Weights of a small GPT-style language model, trained from scratch on English Wikipedia: rotary positions.
Each number is 200 + 30 x the weight over its row's rms, rounded and kept within 0 to 999. Layers, rows and columns count from 0. The size before them is the row's rms in percent of the matrix's.

# layer 3 MLP gate, 1216x448, rms 0.104, rows 360-484, columns 168-223
094,182,231,213,207,229,122,212,212,200,182,212,243,187,199,195,190,151,220,247,144,179,249,172,189,198,213,162,242,204,209,172,181,156,235,232,208,192,271,257,239,175,206,227,220,165,196,211,147,148,187,183,242,150,194,197,111
105,272,217,189,223,156,156,233,230,225,153,170,236,204,197,153,176,193,223,205,244,203,206,119,214,242,182,184,154,204,193,227,238,217,220,230,212,182,269,223,233,175,237,149,205,211,135,200,168,177,206,198,230,209,164,222,193
096,212,238,210,243,182,228,154,181,256,199,152,215,212,178,204,185,218,204,247,199,178,187,224,200,244,196,200,246,195,181,239,243,227,231,128,188,200,172,280,231,220,155,189,267,245,177,195,171,213,190,138,176,293,209,195,204
101,202,164,246,166,180,169,194,163,181,243,265,201,134,189,212,195,169,181,192,214,244,212,203,176,220,253,256,156,218,190,210,197,171,163,186,235,151,216,227,168,187,241,237,230,229,177,209,201,211,153,168,299,227,237,168,201
113,194,207,242,264,151,209,187,204,214,197,181,245,155,226,164,158,215,183,253,190,225,175,210,180,183,237,153,201,212,147,202,215,161,203,218,210,192,186,220,204,197,231,219,218,135,172,208,187,217,253,240,161,218,204,165,189
109,182,250,162,171,201,208,213,242,168,169,198,168,196,217,166,194,148,137,145,183,195,198,220,179,184,226,198,199,236,178,235,229,236,162,243,175,160,162,233,194,227,196,166,221,188,223,218,194,228,209,191,192,156,161,174,250
096,224,184,232,245,256,221,233,172,185,230,224,224,187,223,176,178,195,205,207,230,212,213,203,203,257,164,234,206,210,209,189,193,171,198,246,218,165,223,201,166,209,173,214,189,183,184,196,206,170,195,204,252,204,179,226,185
088,203,212,178,181,213,214,145,156,204,177,176,139,160,186,155,222,164,172,186,140,179,177,239,179,227,233,204,197,199,201,169,193,235,177,210,181,197,173,189,222,154,175,203,255,173,232,192,274,191,195,215,211,142,218,169,197
105,212,182,235,202,244,241,190,196,185,258,194,286,180,230,220,182,187,255,174,214,135,203,158,154,191,192,164,199,254,144,216,196,226,195,209,228,213,231,150,183,210,175,191,201,204,213,199,179,188,209,166,220,174,250,183,216
098,192,189,205,214,233,192,196,141,230,269,198,191,147,168,181,168,179,232,203,236,228,196,161,230,226,161,178,181,234,237,243,209,234,234,186,212,173,215,209,249,194,178,190,215,211,227,152,248,182,161,220,200,213,181,203,232
101,205,180,192,191,192,181,164,221,200,215,213,253,214,171,201,228,249,235,241,205,219,203,163,232,195,205,179,122,223,216,241,203,186,183,205,170,192,151,210,228,206,213,155,175,156,270,183,232,239,217,274,186,189,187,218,217
091,156,176,199,210,220,157,242,250,212,218,185,167,203,155,203,192,206,200,166,250,154,176,169,228,227,253,259,224,161,115,147,194,228,267,144,179,228,157,242,164,181,245,135,209,166,197,181,204,177,195,192,252,197,230,184,150
095,202,220,170,176,247,212,192,189,210,202,189,185,225,158,92,218,189,199,190,215,233,210,253,208,162,178,159,229,224,252,157,209,153,220,219,230,241,169,166,163,223,199,199,182,246,173,186,183,218,187,187,149,169,213,212,172
096,178,205,217,229,187,210,204,251,205,193,231,193,217,211,206,195,182,140,153,214,180,237,189,153,214,147,228,274,167,149,192,238,179,243,189,149,155,184,198,239,210,227,190,236,174,148,170,199,183,140,208,221,201,218,214,196
090,118,162,198,228,197,189,200,266,225,257,229,206,212,224,243,263,220,188,187,196,219,178,274,171,190,188,233,209,202,219,228,222,204,197,162,212,227,239,201,191,203,176,192,230,126,243,150,172,223,183,196,233,172,212,208,182
112,187,199,204,168,204,138,195,170,163,197,177,211,213,217,194,194,224,261,155,191,176,143,226,164,231,240,173,204,195,151,209,217,188,152,256,171,230,167,177,229,236,181,178,188,201,206,185,144,240,220,181,188,174,243,154,177
099,188,199,144,206,208,179,167,216,175,195,219,203,167,193,221,216,156,196,237,204,161,187,175,167,210,211,205,252,195,191,227,192,226,210,171,190,193,152,225,247,173,178,222,185,222,181,241,199,184,208,227,241,163,198,263,210
110,279,177,185,197,200,191,158,197,204,216,185,210,194,213,191,216,203,201,227,177,249,187,240,208,250,182,235,180,253,189,152,184,175,199,165,216,238,210,215,174,213,233,233,227,180,169,192,180,199,146,220,206,253,205,201,222
108,188,147,200,181,202,172,208,209,222,186,239,203,217,229,185,191,266,185,189,160,271,182,237,202,154,240,181,187,212,176,153,265,189,212,216,180,223,210,172,214,192,199,168,187,149,204,188,180,210,194,208,177,248,215,169,201
102,167,223,215,215,201,195,208,198,221,215,193,235,262,220,206,202,250,180,271,241,205,177,171,210,203,202,216,177,201,169,193,207,185,241,199,250,241,205,202,272,150,144,199,201,185,185,168,170,228,233,196,226,145,230,185,255
101,154,223,243,212,221,222,192,211,237,162,237,203,162,183,160,199,293,183,215,215,196,217,161,195,238,173,165,192,226,205,160,212,176,150,136,181,164,173,166,186,200,186,152,194,171,164,200,178,220,215,201,194,208,179,146,186
104,203,208,182,206,206,174,217,224,212,207,201,197,227,225,193,209,185,246,217,199,185,184,202,268,175,222,229,139,214,224,195,162,231,196,176,227,175,149,152,212,220,199,230,189,263,207,257,208,197,183,244,208,242,193,159,242
097,157,210,178,193,208,222,128,211,150,232,168,183,218,245,203,183,228,254,163,172,193,189,194,213,241,208,249,210,205,246,213,236,220,161,181,212,179,209,245,214,169,224,177,156,134,168,148,259,199,205,185,203,207,226,197,243
103,205,145,203,191,209,197,168,195,254,174,260,208,163,210,232,180,180,295,171,164,229,217,171,159,172,242,251,182,214,234,234,236,212,236,188,255,166,200,191,208,219,231,205,189,176,251,142,162,208,209,201,232,215,196,191,168
101,228,218,254,168,255,167,198,257,195,177,210,252,202,185,192,202,215,222,211,207,170,157,190,119,193,178,193,175,167,159,241,204,205,196,178,220,169,192,184,177,216,178,212,186,238,210,192,181,231,139,254,221,150,165,243,140
092,198,180,157,198,272,218,157,226,196,214,194,241,188,161,222,255,289,180,213,200,166,258,209,205,177,207,225,200,207,207,183,198,212,199,210,191,232,181,214,210,201,183,174,246,232,198,196,188,166,204,200,232,250,192,164,178
091,214,203,216,211,202,210,158,190,185,192,230,175,207,217,273,236,185,142,204,221,192,195,211,194,181,172,161,243,171,166,167,207,228,205,167,161,169,166,189,190,156,175,237,206,162,145,208,156,198,187,170,194,192,277,236,195
101,196,242,120,229,201,198,155,207,200,211,170,195,187,181,152,181,223,230,123,194,228,240,257,237,226,218,194,192,174,123,215,215,195,196,206,223,238,229,194,188,236,223,198,211,206,208,220,241,216,220,198,252,203,180,195,248
101,194,222,203,189,163,224,183,202,229,212,206,196,127,200,187,206,202,170,220,222,164,220,235,170,155,208,233,204,221,170,211,183,180,203,140,136,251,228,207,156,160,238,200,256,215,184,190,195,210,211,215,154,215,232,192,156
102,194,234,236,183,270,168,231,140,140,198,226,196,223,220,232,183,163,199,130,201,161,220,217,214,212,173,159,188,211,147,171,210,226,127,193,191,227,161,178,177,189,175,227,220,207,232,232,165,187,138,248,255,180,230,155,211
091,214,221,161,201,204,235,237,207,182,202,166,195,197,183,191,213,225,175,216,227,216,215,146,149,266,191,157,146,225,184,193,206,249,211,208,226,204,168,188,201,133,157,160,193,198,212,158,206,163,168,180,192,181,180,191,172
110,187,194,216,186,218,190,152,229,242,226,247,206,218,227,239,206,184,149,241,190,212,205,236,118,186,216,170,190,163,267,185,200,225,162,222,191,230,172,224,134,137,163,169,182,203,220,163,154,189,198,199,217,166,133,229,162
104,204,165,266,160,198,213,213,192,211,254,167,188,219,172,189,207,146,198,167,237,239,171,207,213,206,208,227,212,157,170,224,226,191,186,184,275,225,212,167,191,197,238,168,219,235,205,180,203,229,197,169,217,227,170,180,266
098,227,222,170,241,241,181,228,257,271,236,201,253,204,156,205,176,202,226,222,182,231,175,198,168,264,204,219,134,257,236,206,211,217,224,175,158,150,203,214,193,232,196,153,151,183,165,163,230,191,246,213,187,222,153,168,173
107,201,203,204,192,196,142,237,244,189,267,177,223,210,247,157,208,196,255,155,163,243,262,223,192,231,196,181,165,193,193,206,188,131,253,185,184,217,254,244,198,148,147,152,196,178,240,206,253,174,225,131,253,242,208,180,213
095,199,215,200,210,168,182,189,160,113,226,202,218,175,182,167,217,214,239,250,202,240,220,228,208,225,195,247,145,230,155,218,200,254,212,136,229,209,205,193,131,200,151,230,199,181,207,191,204,126,194,220,162,250,191,217,205
101,197,240,244,196,225,211,237,213,190,140,201,226,211,177,163,223,178,242,176,223,233,198,172,129,202,212,216,211,227,199,207,210,230,247,246,181,160,182,229,243,174,250,227,200,222,212,213,209,303,205,220,168,193,161,183,159
099,148,182,144,269,174,162,186,172,212,199,184,172,163,206,226,216,183,85,165,265,229,226,171,189,211,219,207,191,271,148,196,137,213,200,236,157,234,163,174,238,202,256,202,213,195,190,253,183,233,245,172,181,181,230,153,190
113,205,192,200,227,231,249,208,197,214,140,208,163,184,175,206,186,239,170,161,208,133,258,205,181,243,206,218,246,175,127,196,170,205,183,189,225,131,159,223,195,204,207,176,195,140,230,217,140,206,172,167,221,235,167,158,203
098,187,237,201,286,218,213,170,235,162,232,207,162,147,172,197,239,161,194,185,209,172,220,136,235,158,210,201,146,214,180,144,184,218,186,243,214,159,155,238,271,196,232,212,195,162,204,147,206,187,184,159,226,276,215,171,208
101,218,183,244,163,208,202,172,200,219,211,194,169,157,221,188,217,223,197,254,230,207,191,236,218,228,258,235,180,186,171,157,184,176,207,207,221,171,173,252,235,236,193,188,189,205,188,250,248,254,197,189,255,236,161,194,193
097,255,231,205,242,165,229,183,220,213,209,160,171,207,191,164,170,234,188,275,199,191,181,216,215,140,155,284,176,222,194,196,191,186,194,222,152,215,227,183,161,197,169,177,238,220,203,229,220,148,182,169,167,213,253,177,179
103,203,201,206,194,187,204,222,208,197,213,165,212,227,169,196,152,198,267,245,209,194,182,162,191,151,265,164,157,145,234,205,179,261,171,178,239,222,186,254,165,190,231,189,168,220,225,132,200,175,179,167,177,239,216,140,162
091,187,216,196,188,172,152,186,178,191,180,227,177,169,258,187,201,206,184,202,183,225,200,208,197,195,224,180,169,194,194,245,189,219,255,169,196,207,192,160,196,203,176,164,206,224,228,213,229,84,172,212,183,222,144,200,155
098,231,231,210,233,242,195,178,205,204,204,145,222,152,194,184,197,177,237,137,194,194,209,210,160,182,229,194,195,207,193,211,200,184,286,127,124,216,232,219,236,199,200,161,257,234,196,263,161,250,231,174,226,241,208,216,238
100,229,177,194,175,183,174,185,114,207,166,264,214,189,211,225,161,204,190,194,235,210,179,169,242,169,179,241,177,177,195,175,186,234,228,180,232,206,145,204,207,197,198,187,220,183,222,183,179,200,185,236,167,261,224,207,258
101,195,206,160,158,207,209,192,235,209,199,185,203,191,227,190,169,186,144,203,217,147,209,267,178,158,215,222,213,183,214,220,220,177,186,172,226,194,238,166,165,175,180,169,174,145,195,202,182,177,172,207,250,203,207,206,238
098,194,210,237,237,239,182,199,182,207,186,229,208,281,211,195,268,231,190,198,275,180,204,181,203,208,204,242,228,218,201,165,150,237,188,188,217,202,220,183,186,200,209,220,157,192,224,159,229,218,213,258,234,202,241,185,201
101,218,288,169,176,189,189,218,209,152,203,170,137,179,241,199,247,188,139,179,215,184,203,243,181,219,202,218,200,160,224,223,144,254,221,151,190,228,192,239,198,227,178,210,218,192,207,245,238,196,147,205,171,211,128,214,169
103,194,200,269,207,142,233,207,196,233,145,224,188,165,238,165,132,191,195,160,240,261,211,157,244,250,122,170,166,131,219,192,213,165,175,179,185,215,170,216,207,220,226,127,205,204,142,198,223,213,134,229,230,165,196,210,200
101,234,198,216,214,190,255,202,240,213,176,132,174,185,212,250,201,259,184,242,242,228,182,187,191,181,175,171,189,245,208,163,140,163,188,200,229,216,119,170,174,267,212,169,225,155,144,171,209,178,187,222,208,200,133,199,188
104,181,196,228,188,200,242,186,180,146,201,196,201,199,226,143,209,187,199,177,165,235,188,155,207,193,185,172,244,187,142,241,267,166,172,227,186,206,187,206,170,271,234,218,156,209,173,159,203,193,201,125,205,222,210,185,176
096,217,203,187,242,236,233,168,159,180,181,186,142,190,163,253,244,218,225,191,170,168,184,135,235,198,199,182,226,217,217,244,198,229,198,114,195,207,181,153,222,188,197,148,184,226,177,196,219,185,162,180,233,188,214,226,194
101,240,206,193,218,172,226,192,215,189,123,237,186,190,202,186,158,153,189,159,180,195,187,204,168,157,187,157,182,220,160,177,177,186,193,185,184,235,241,216,233,176,210,224,169,198,195,172,168,177,179,144,168,188,235,171,195
101,201,192,252,268,206,266,184,174,259,201,175,169,146,227,213,195,191,178,153,177,191,213,184,220,211,198,232,189,191,210,221,194,137,157,202,244,211,177,222,226,187,274,191,211,185,200,185,155,216,226,215,197,194,191,170,202
098,220,212,183,233,174,214,207,200,238,242,255,200,241,192,206,244,215,164,167,216,204,230,200,192,230,202,207,157,187,207,184,233,207,215,232,219,149,276,222,209,147,205,221,196,214,187,194,215,201,216,218,215,216,158,232,171
093,204,220,183,203,191,213,232,186,191,230,178,183,184,195,132,212,222,210,171,229,218,177,184,197,242,187,180,201,200,218,242,205,212,177,212,203,209,163,168,229,166,175,227,202,195,212,145,245,209,211,203,204,216,206,217,214
095,191,204,192,206,206,194,164,205,223,146,177,184,233,195,179,245,195,168,251,196,183,201,222,202,207,173,245,168,226,223,165,244,198,203,184,215,210,181,195,193,155,199,214,170,167,165,199,167,204,176,220,198,201,196,168,226
096,195,194,125,188,221,186,229,194,208,192,216,229,169,167,267,169,209,241,190,179,153,191,163,199,161,168,269,216,227,169,199,184,208,169,168,183,210,198,195,202,186,241,214,200,234,172,195,185,201,206,247,196,171,156,217,233
104,220,230,213,134,219,267,203,170,206,195,201,217,206,238,236,198,148,142,201,241,169,153,240,226,202,185,198,177,207,165,211,199,134,195,184,208,212,236,244,199,241,221,229,192,203,186,203,195,199,171,174,198,222,169,224,191
111,141,216,232,149,203,262,245,210,213,183,207,227,211,183,231,210,154,138,186,206,244,223,175,202,197,166,203,212,225,233,132,147,156,190,221,204,178,197,195,177,162,182,156,221,234,199,182,251,220,167,170,203,251,183,203,146
103,155,207,169,232,188,192,132,178,183,187,237,170,170,181,190,211,158,229,192,208,192,230,187,182,218,261,212,185,246,181,223,252,203,209,179,197,197,253,202,181,194,166,138,188,222,213,202,188,211,187,173,236,209,180,192,182
106,203,199,250,175,200,215,150,189,204,184,207,152,168,167,174,234,203,194,207,196,232,218,173,164,198,213,129,152,203,251,197,156,188,159,274,167,237,197,186,217,222,199,142,160,134,128,172,230,176,235,220,224,228,182,263,210
098,176,214,203,216,198,210,213,212,174,242,219,220,250,180,217,226,191,225,232,152,215,215,240,187,160,159,186,186,243,185,240,251,194,161,200,234,234,112,238,191,294,200,188,230,209,203,200,236,175,207,231,210,222,171,232,159
118,206,175,235,153,161,223,189,217,223,199,182,225,226,185,152,180,195,199,263,214,165,231,235,178,193,210,202,147,164,171,214,229,173,162,169,199,234,271,230,220,198,247,210,203,189,179,184,210,209,208,234,174,214,222,191,200
118,192,223,224,216,188,208,204,247,185,134,214,208,234,201,185,237,254,186,178,228,182,171,233,153,175,163,195,182,179,183,177,194,198,195,222,197,175,179,201,193,219,194,160,161,190,195,188,227,179,209,194,206,229,215,187,250
105,236,230,214,158,174,252,217,227,198,187,209,174,167,212,152,167,246,214,182,221,239,212,196,172,189,215,233,251,170,195,272,224,265,224,149,158,146,176,210,180,167,198,176,201,230,192,184,206,228,221,166,175,185,171,242,205
097,223,181,250,212,195,204,201,205,183,178,197,214,215,222,196,234,161,201,190,222,242,226,234,202,203,253,166,252,282,143,213,198,183,194,240,237,265,240,205,232,270,178,197,225,205,247,184,188,185,162,190,211,198,206,208,197
106,182,235,235,164,176,186,141,196,217,146,263,150,218,218,209,217,227,252,252,202,156,171,169,193,232,201,175,196,162,186,250,185,244,178,175,162,216,206,184,194,179,149,140,189,275,164,212,198,236,193,226,258,198,224,211,221
096,254,222,170,179,205,189,246,193,168,231,196,219,178,160,219,222,170,178,208,164,178,236,188,165,174,179,234,226,215,181,265,216,197,262,198,211,218,174,213,194,192,144,174,198,209,166,212,166,220,197,199,225,158,191,168,218
102,255,233,183,181,254,149,216,216,212,214,219,126,226,206,163,248,141,220,151,171,195,193,176,189,160,156,235,218,188,139,186,179,205,196,196,213,181,170,184,221,222,191,118,203,213,241,143,181,201,217,232,193,194,188,181,209
107,186,220,198,187,226,190,209,251,188,225,192,211,130,178,173,158,193,177,207,176,198,248,201,195,204,190,191,239,248,182,239,240,226,180,289,217,190,168,202,206,194,193,186,234,181,148,157,232,194,234,178,188,264,178,156,202
100,263,251,268,195,188,246,254,233,195,170,161,248,164,179,166,172,208,229,231,181,126,151,190,223,173,163,215,163,219,226,204,229,154,168,217,199,153,198,189,214,139,182,172,193,163,152,210,217,224,213,197,176,158,203,190,214
099,179,183,230,232,219,231,189,205,195,251,210,206,157,207,168,221,207,175,160,203,190,214,236,266,158,155,205,170,162,94,179,203,176,218,215,198,193,199,204,204,182,175,166,180,214,203,153,217,211,185,222,186,221,203,213,210
099,181,190,183,206,235,154,214,235,162,177,226,186,211,137,204,223,189,224,197,247,188,166,161,196,173,133,186,175,167,202,217,185,229,270,198,202,228,173,137,178,203,243,150,274,258,241,175,195,185,219,192,165,204,195,152,193
107,180,191,220,135,178,220,199,172,190,199,173,215,244,199,162,187,165,194,177,194,229,202,255,188,235,188,168,186,210,188,174,163,243,197,234,155,217,213,203,257,204,166,167,196,189,180,220,188,214,135,204,179,189,156,170,193
110,253,229,178,192,233,197,155,187,212,141,220,224,181,213,186,223,149,165,196,171,215,142,188,204,185,187,205,188,140,174,156,201,234,212,177,192,244,235,208,189,191,183,209,207,211,214,149,205,157,199,214,218,192,166,182,233
100,232,195,225,234,205,244,225,216,220,170,225,227,236,161,205,205,145,174,203,199,173,176,201,169,189,192,247,212,232,234,189,184,234,207,188,210,244,227,232,228,197,221,210,168,221,265,182,221,195,223,194,188,198,170,194,205
106,204,238,212,212,139,169,255,195,190,251,169,170,235,256,202,190,171,231,175,159,147,137,223,210,188,151,199,206,170,241,185,188,188,155,204,226,199,164,178,171,218,197,121,162,216,160,195,218,146,165,244,168,186,233,259,195
109,168,256,210,199,201,199,191,209,201,185,218,214,162,180,168,233,155,255,213,188,187,204,226,205,253,142,238,215,215,185,230,236,118,169,233,196,244,165,223,262,243,179,213,161,177,177,177,165,177,228,250,157,240,176,171,141
095,204,245,210,141,174,239,202,182,237,190,176,159,202,175,140,175,230,237,164,239,219,178,133,196,226,201,224,215,174,174,236,215,182,227,189,179,232,233,173,238,218,196,180,239,204,258,239,240,181,185,149,167,206,206,229,168
109,200,209,130,206,160,167,222,128,250,216,225,165,202,170,206,165,194,207,295,290,211,196,175,182,223,215,183,250,185,198,192,229,193,198,163,263,230,253,221,194,187,222,246,233,183,176,218,197,220,233,164,194,185,213,196,148
090,206,167,126,240,231,217,179,162,213,262,250,192,196,202,157,211,161,207,194,193,193,215,206,169,237,215,238,232,247,159,207,207,199,185,258,246,233,141,152,232,231,215,198,181,183,196,212,189,217,194,165,204,196,214,248,203
098,181,217,166,191,187,173,175,181,200,230,156,193,229,203,106,227,213,217,169,187,204,200,156,214,205,144,254,161,253,215,197,205,235,250,207,182,225,157,245,194,262,198,226,203,237,248,183,232,235,180,229,157,207,204,201,214
102,200,228,168,188,209,187,197,207,169,207,198,159,229,225,222,246,187,246,206,242,208,180,211,224,248,203,188,227,225,169,210,227,208,186,227,199,214,215,159,208,173,179,164,212,226,247,207,130,200,221,219,151,224,153,181,208
105,194,185,187,209,195,214,179,195,207,158,168,220,201,217,240,195,207,106,126,171,230,171,233,191,232,243,221,179,158,170,142,226,199,177,204,228,194,173,168,186,206,234,152,186,211,203,265,196,183,182,193,176,225,144,187,232
092,178,221,216,200,168,214,195,231,210,232,169,234,192,163,171,223,184,205,239,196,183,186,237,204,207,149,200,226,213,151,199,218,228,229,265,157,230,191,224,220,204,233,168,206,209,211,249,202,188,190,201,213,170,240,180,192
107,207,203,155,198,254,113,152,174,202,221,130,154,173,167,226,240,217,161,233,224,199,189,161,172,239,200,227,219,180,238,184,173,184,202,222,230,201,230,165,208,241,205,175,202,145,177,183,227,227,193,222,198,158,186,155,217
100,197,204,169,189,193,225,207,230,227,199,221,166,240,221,194,225,139,129,173,156,187,150,207,232,202,135,199,192,285,233,224,147,174,225,189,191,191,167,167,176,243,192,211,214,235,188,139,221,185,213,215,185,224,181,226,192
105,160,191,202,213,185,193,168,209,220,184,188,153,216,195,188,202,222,230,205,169,212,149,200,246,212,176,199,198,202,176,214,222,176,258,205,243,179,163,200,196,209,169,264,246,207,234,193,151,185,217,232,187,212,226,206,143
096,213,193,194,176,278,197,188,212,198,210,184,218,189,157,197,147,208,221,198,154,198,219,219,202,255,186,224,193,205,204,174,186,191,231,254,215,165,221,247,197,192,216,185,251,197,223,227,184,203,231,227,202,171,205,148,163
091,141,224,186,234,218,214,225,232,181,172,196,228,188,174,180,217,197,256,190,202,205,232,211,184,205,216,163,167,237,224,166,224,224,176,172,190,226,244,208,186,216,235,169,218,203,247,159,195,208,241,203,229,220,144,212,168
090,153,205,177,158,220,180,193,208,181,217,119,249,221,161,213,209,170,193,200,182,232,215,209,201,244,235,191,210,207,182,225,137,214,206,260,185,231,191,221,164,156,210,158,206,171,205,193,152,247,150,173,233,201,198,246,196
097,171,212,181,180,178,237,218,191,214,179,195,197,225,181,228,183,187,178,217,267,234,216,237,159,211,179,179,157,232,195,182,200,196,201,165,207,169,160,199,218,137,217,182,191,195,221,237,190,204,171,240,163,194,181,224,218
100,227,243,162,180,183,182,208,239,152,219,160,178,240,165,187,261,217,228,191,173,203,187,147,217,213,203,205,221,150,172,198,150,219,178,127,208,187,242,242,195,263,209,192,208,162,150,190,238,213,196,169,184,213,197,177,228
100,208,172,189,190,219,225,178,152,203,232,217,199,189,173,167,210,214,183,151,242,266,224,187,163,253,227,235,164,227,211,228,194,215,205,186,165,205,228,204,188,245,246,190,208,179,198,195,177,196,181,202,223,247,210,204,202
099,247,235,182,178,217,210,160,218,201,202,212,152,143,163,196,210,160,208,207,201,180,229,205,202,166,201,261,204,200,205,156,187,174,193,186,207,177,206,170,255,147,226,222,171,167,225,180,208,188,226,227,233,194,185,237,233
100,198,228,239,218,195,202,228,204,194,217,213,210,135,156,233,210,208,181,236,218,155,192,176,147,130,177,191,207,238,198,219,216,202,186,209,258,214,227,226,231,276,156,222,176,244,185,199,150,191,219,224,178,183,217,163,170
102,209,187,238,232,134,164,189,159,213,240,214,220,168,207,209,207,151,209,150,188,203,205,184,233,226,225,198,247,217,98,204,221,197,208,154,176,233,193,193,178,234,188,180,199,237,201,219,208,228,202,149,224,191,187,188,212
102,196,168,228,203,200,213,194,180,149,204,169,189,230,193,239,194,145,188,203,225,196,256,170,197,257,168,222,173,180,228,170,166,219,147,164,145,200,255,252,219,181,193,172,189,282,201,214,190,240,211,206,190,196,200,168,204
098,204,218,191,195,209,250,163,257,207,173,176,175,152,142,231,194,182,242,195,189,168,225,149,152,240,187,200,202,205,149,214,194,202,227,193,191,201,193,180,244,202,182,226,195,212,168,221,240,224,243,187,208,169,227,144,140
096,174,193,214,235,182,232,214,214,179,224,161,242,230,209,148,175,213,241,184,187,185,250,217,197,159,191,221,202,226,209,168,179,178,202,206,199,190,181,198,239,168,195,198,220,190,224,216,236,209,159,216,191,204,207,181,212
097,172,213,138,199,156,166,230,185,181,203,212,204,225,186,179,210,186,139,173,230,188,175,211,208,212,198,186,217,177,243,156,226,158,202,159,200,214,165,218,220,223,173,157,203,184,214,219,147,159,183,198,196,173,243,189,196
112,210,200,205,197,154,168,141,269,203,190,208,196,229,219,159,254,172,163,208,184,200,129,199,210,200,186,176,147,179,163,222,187,189,258,222,213,157,179,189,193,228,124,187,196,217,211,192,243,211,194,178,197,210,174,213,194
105,244,204,227,156,210,222,168,241,241,236,203,160,168,167,200,225,177,236,193,165,161,178,202,188,173,157,237,195,192,145,149,181,142,179,193,214,222,218,209,159,227,220,229,185,257,244,229,199,247,173,199,242,253,178,163,220
099,202,184,219,215,193,159,228,234,246,240,214,211,165,226,169,223,273,211,172,175,246,147,202,138,179,170,160,166,211,203,156,206,179,211,185,181,232,200,192,195,216,212,196,154,177,222,199,203,233,189,189,179,222,172,200,242
103,206,150,211,198,215,181,180,202,169,256,212,197,199,155,186,187,208,226,227,140,215,227,248,183,171,194,192,169,177,179,221,219,178,275,197,248,182,192,194,182,265,180,230,154,224,178,180,263,183,191,216,215,207,245,209,126
099,210,191,209,192,200,214,247,238,241,169,168,147,210,237,179,206,180,255,208,178,177,213,175,238,224,164,193,194,239,141,200,220,199,229,206,188,204,202,189,232,226,187,207,145,214,219,216,209,203,166,169,201,251,196,174,186
093,207,184,292,236,193,207,197,259,217,155,194,148,208,160,184,178,231,234,217,237,192,178,210,210,165,159,203,210,200,233,152,223,228,184,231,148,176,171,144,223,225,155,192,174,186,175,238,173,176,230,211,223,211,204,203,151
112,270,203,197,192,221,184,235,156,219,211,193,195,193,255,226,170,189,246,192,188,190,161,189,231,183,173,176,177,230,201,171,206,206,140,219,192,232,226,250,162,268,182,168,167,179,238,175,215,168,188,183,198,190,204,200,173
096,145,207,204,210,163,254,242,183,185,198,228,190,208,198,182,206,152,205,174,180,207,168,204,195,248,196,264,238,216,165,192,202,215,152,243,169,242,195,199,266,221,229,211,192,183,200,148,223,215,140,238,222,188,219,190,190
102,156,234,240,249,195,257,228,200,214,227,184,227,161,143,196,157,259,182,240,142,216,180,214,184,161,220,243,218,237,199,209,151,206,147,208,179,223,247,163,193,185,185,195,187,159,190,152,179,252,215,235,201,167,212,211,194
102,221,238,109,187,199,208,205,197,235,196,216,199,170,185,222,158,192,164,195,191,178,184,224,171,209,192,135,228,135,192,123,160,200,214,173,223,215,200,172,193,233,177,224,179,189,183,209,205,215,217,187,229,186,205,190,172
112,245,177,259,205,175,246,162,152,210,235,183,212,186,225,233,189,163,214,206,170,216,161,172,216,189,192,136,198,194,269,133,212,208,208,180,214,206,238,224,219,264,197,223,267,213,198,226,230,239,169,190,180,213,215,240,205
098,256,187,137,191,233,192,144,239,251,207,163,262,222,165,211,214,180,234,184,179,214,185,148,233,181,245,167,241,217,189,195,208,209,152,190,191,188,187,183,206,195,243,225,275,221,176,242,180,238,216,159,180,148,198,130,272
095,214,180,189,198,213,239,184,197,165,247,265,199,200,226,194,191,230,229,178,229,234,252,129,150,179,205,252,230,237,213,189,195,190,173,229,194,178,208,193,198,186,206,198,235,227,218,161,201,240,203,180,184,245,266,206,172
109,217,249,226,180,216,246,210,234,222,194,216,224,178,160,241,157,203,149,218,239,233,213,230,217,171,189,227,151,164,263,188,251,204,192,203,219,191,192,227,150,127,213,213,214,219,234,183,189,263,234,187,238,211,180,204,227
103,231,240,210,222,179,246,238,189,175,252,204,186,188,178,242,142,187,322,197,225,229,230,221,183,182,241,160,192,215,169,195,273,230,199,181,148,199,179,240,216,210,157,236,208,193,196,202,129,211,194,202,185,215,238,200,267
115,219,191,211,222,251,193,232,205,210,238,210,213,235,177,237,205,218,152,238,197,185,264,181,172,219,215,164,214,215,228,182,202,253,183,188,182,184,195,164,201,243,216,224,224,187,185,175,133,220,195,207,184,244,176,209,212
086,265,228,223,184,184,231,145,178,176,227,185,213,189,191,195,296,235,258,209,184,234,196,166,194,211,217,226,232,173,159,186,210,202,192,241,182,179,229,164,241,234,164,253,182,185,170,172,185,179,205,136,197,205,225,218,187
089,187,194,189,154,226,203,193,167,184,142,185,226,208,253,207,276,189,189,231,214,174,142,250,241,254,229,225,189,190,173,220,236,211,202,215,250,157,168,143,277,206,245,231,194,236,184,229,157,195,244,192,208,187,234,225,199
088,223,229,163,198,255,220,200,165,206,260,209,262,201,229,218,160,221,166,236,198,188,175,240,199,165,202,141,177,267,213,132,184,162,201,205,124,179,207,234,195,205,181,193,213,220,146,175,232,202,150,210,185,173,203,238,235
100,182,217,236,269,232,194,192,147,180,210,224,187,216,217,237,220,181,244,234,164,205,216,210,177,165,149,171,217,173,170,266,205,210,182,197,204,260,187,193,199,214,286,203,209,201,215,254,165,253,205,199,208,168,206,188,199
107,259,202,205,218,198,231,194,187,180,200,221,193,226,224,171,195,185,181,209,219,178,213,207,198,193,268,210,233,206,228,202,155,183,199,213,209,280,171,210,214,144,256,245,163,188,196,234,218,187,204,202,204,178,210,198,181
108,206,268,223,149,237,188,185,174,156,195,159,203,216,189,198,258,212,214,152,203,239,221,184,224,183,226,190,257,149,220,141,194,178,229,224,246,178,187,245,226,180,151,203,166,170,250,212,208,202,227,197,174,202,186,258,223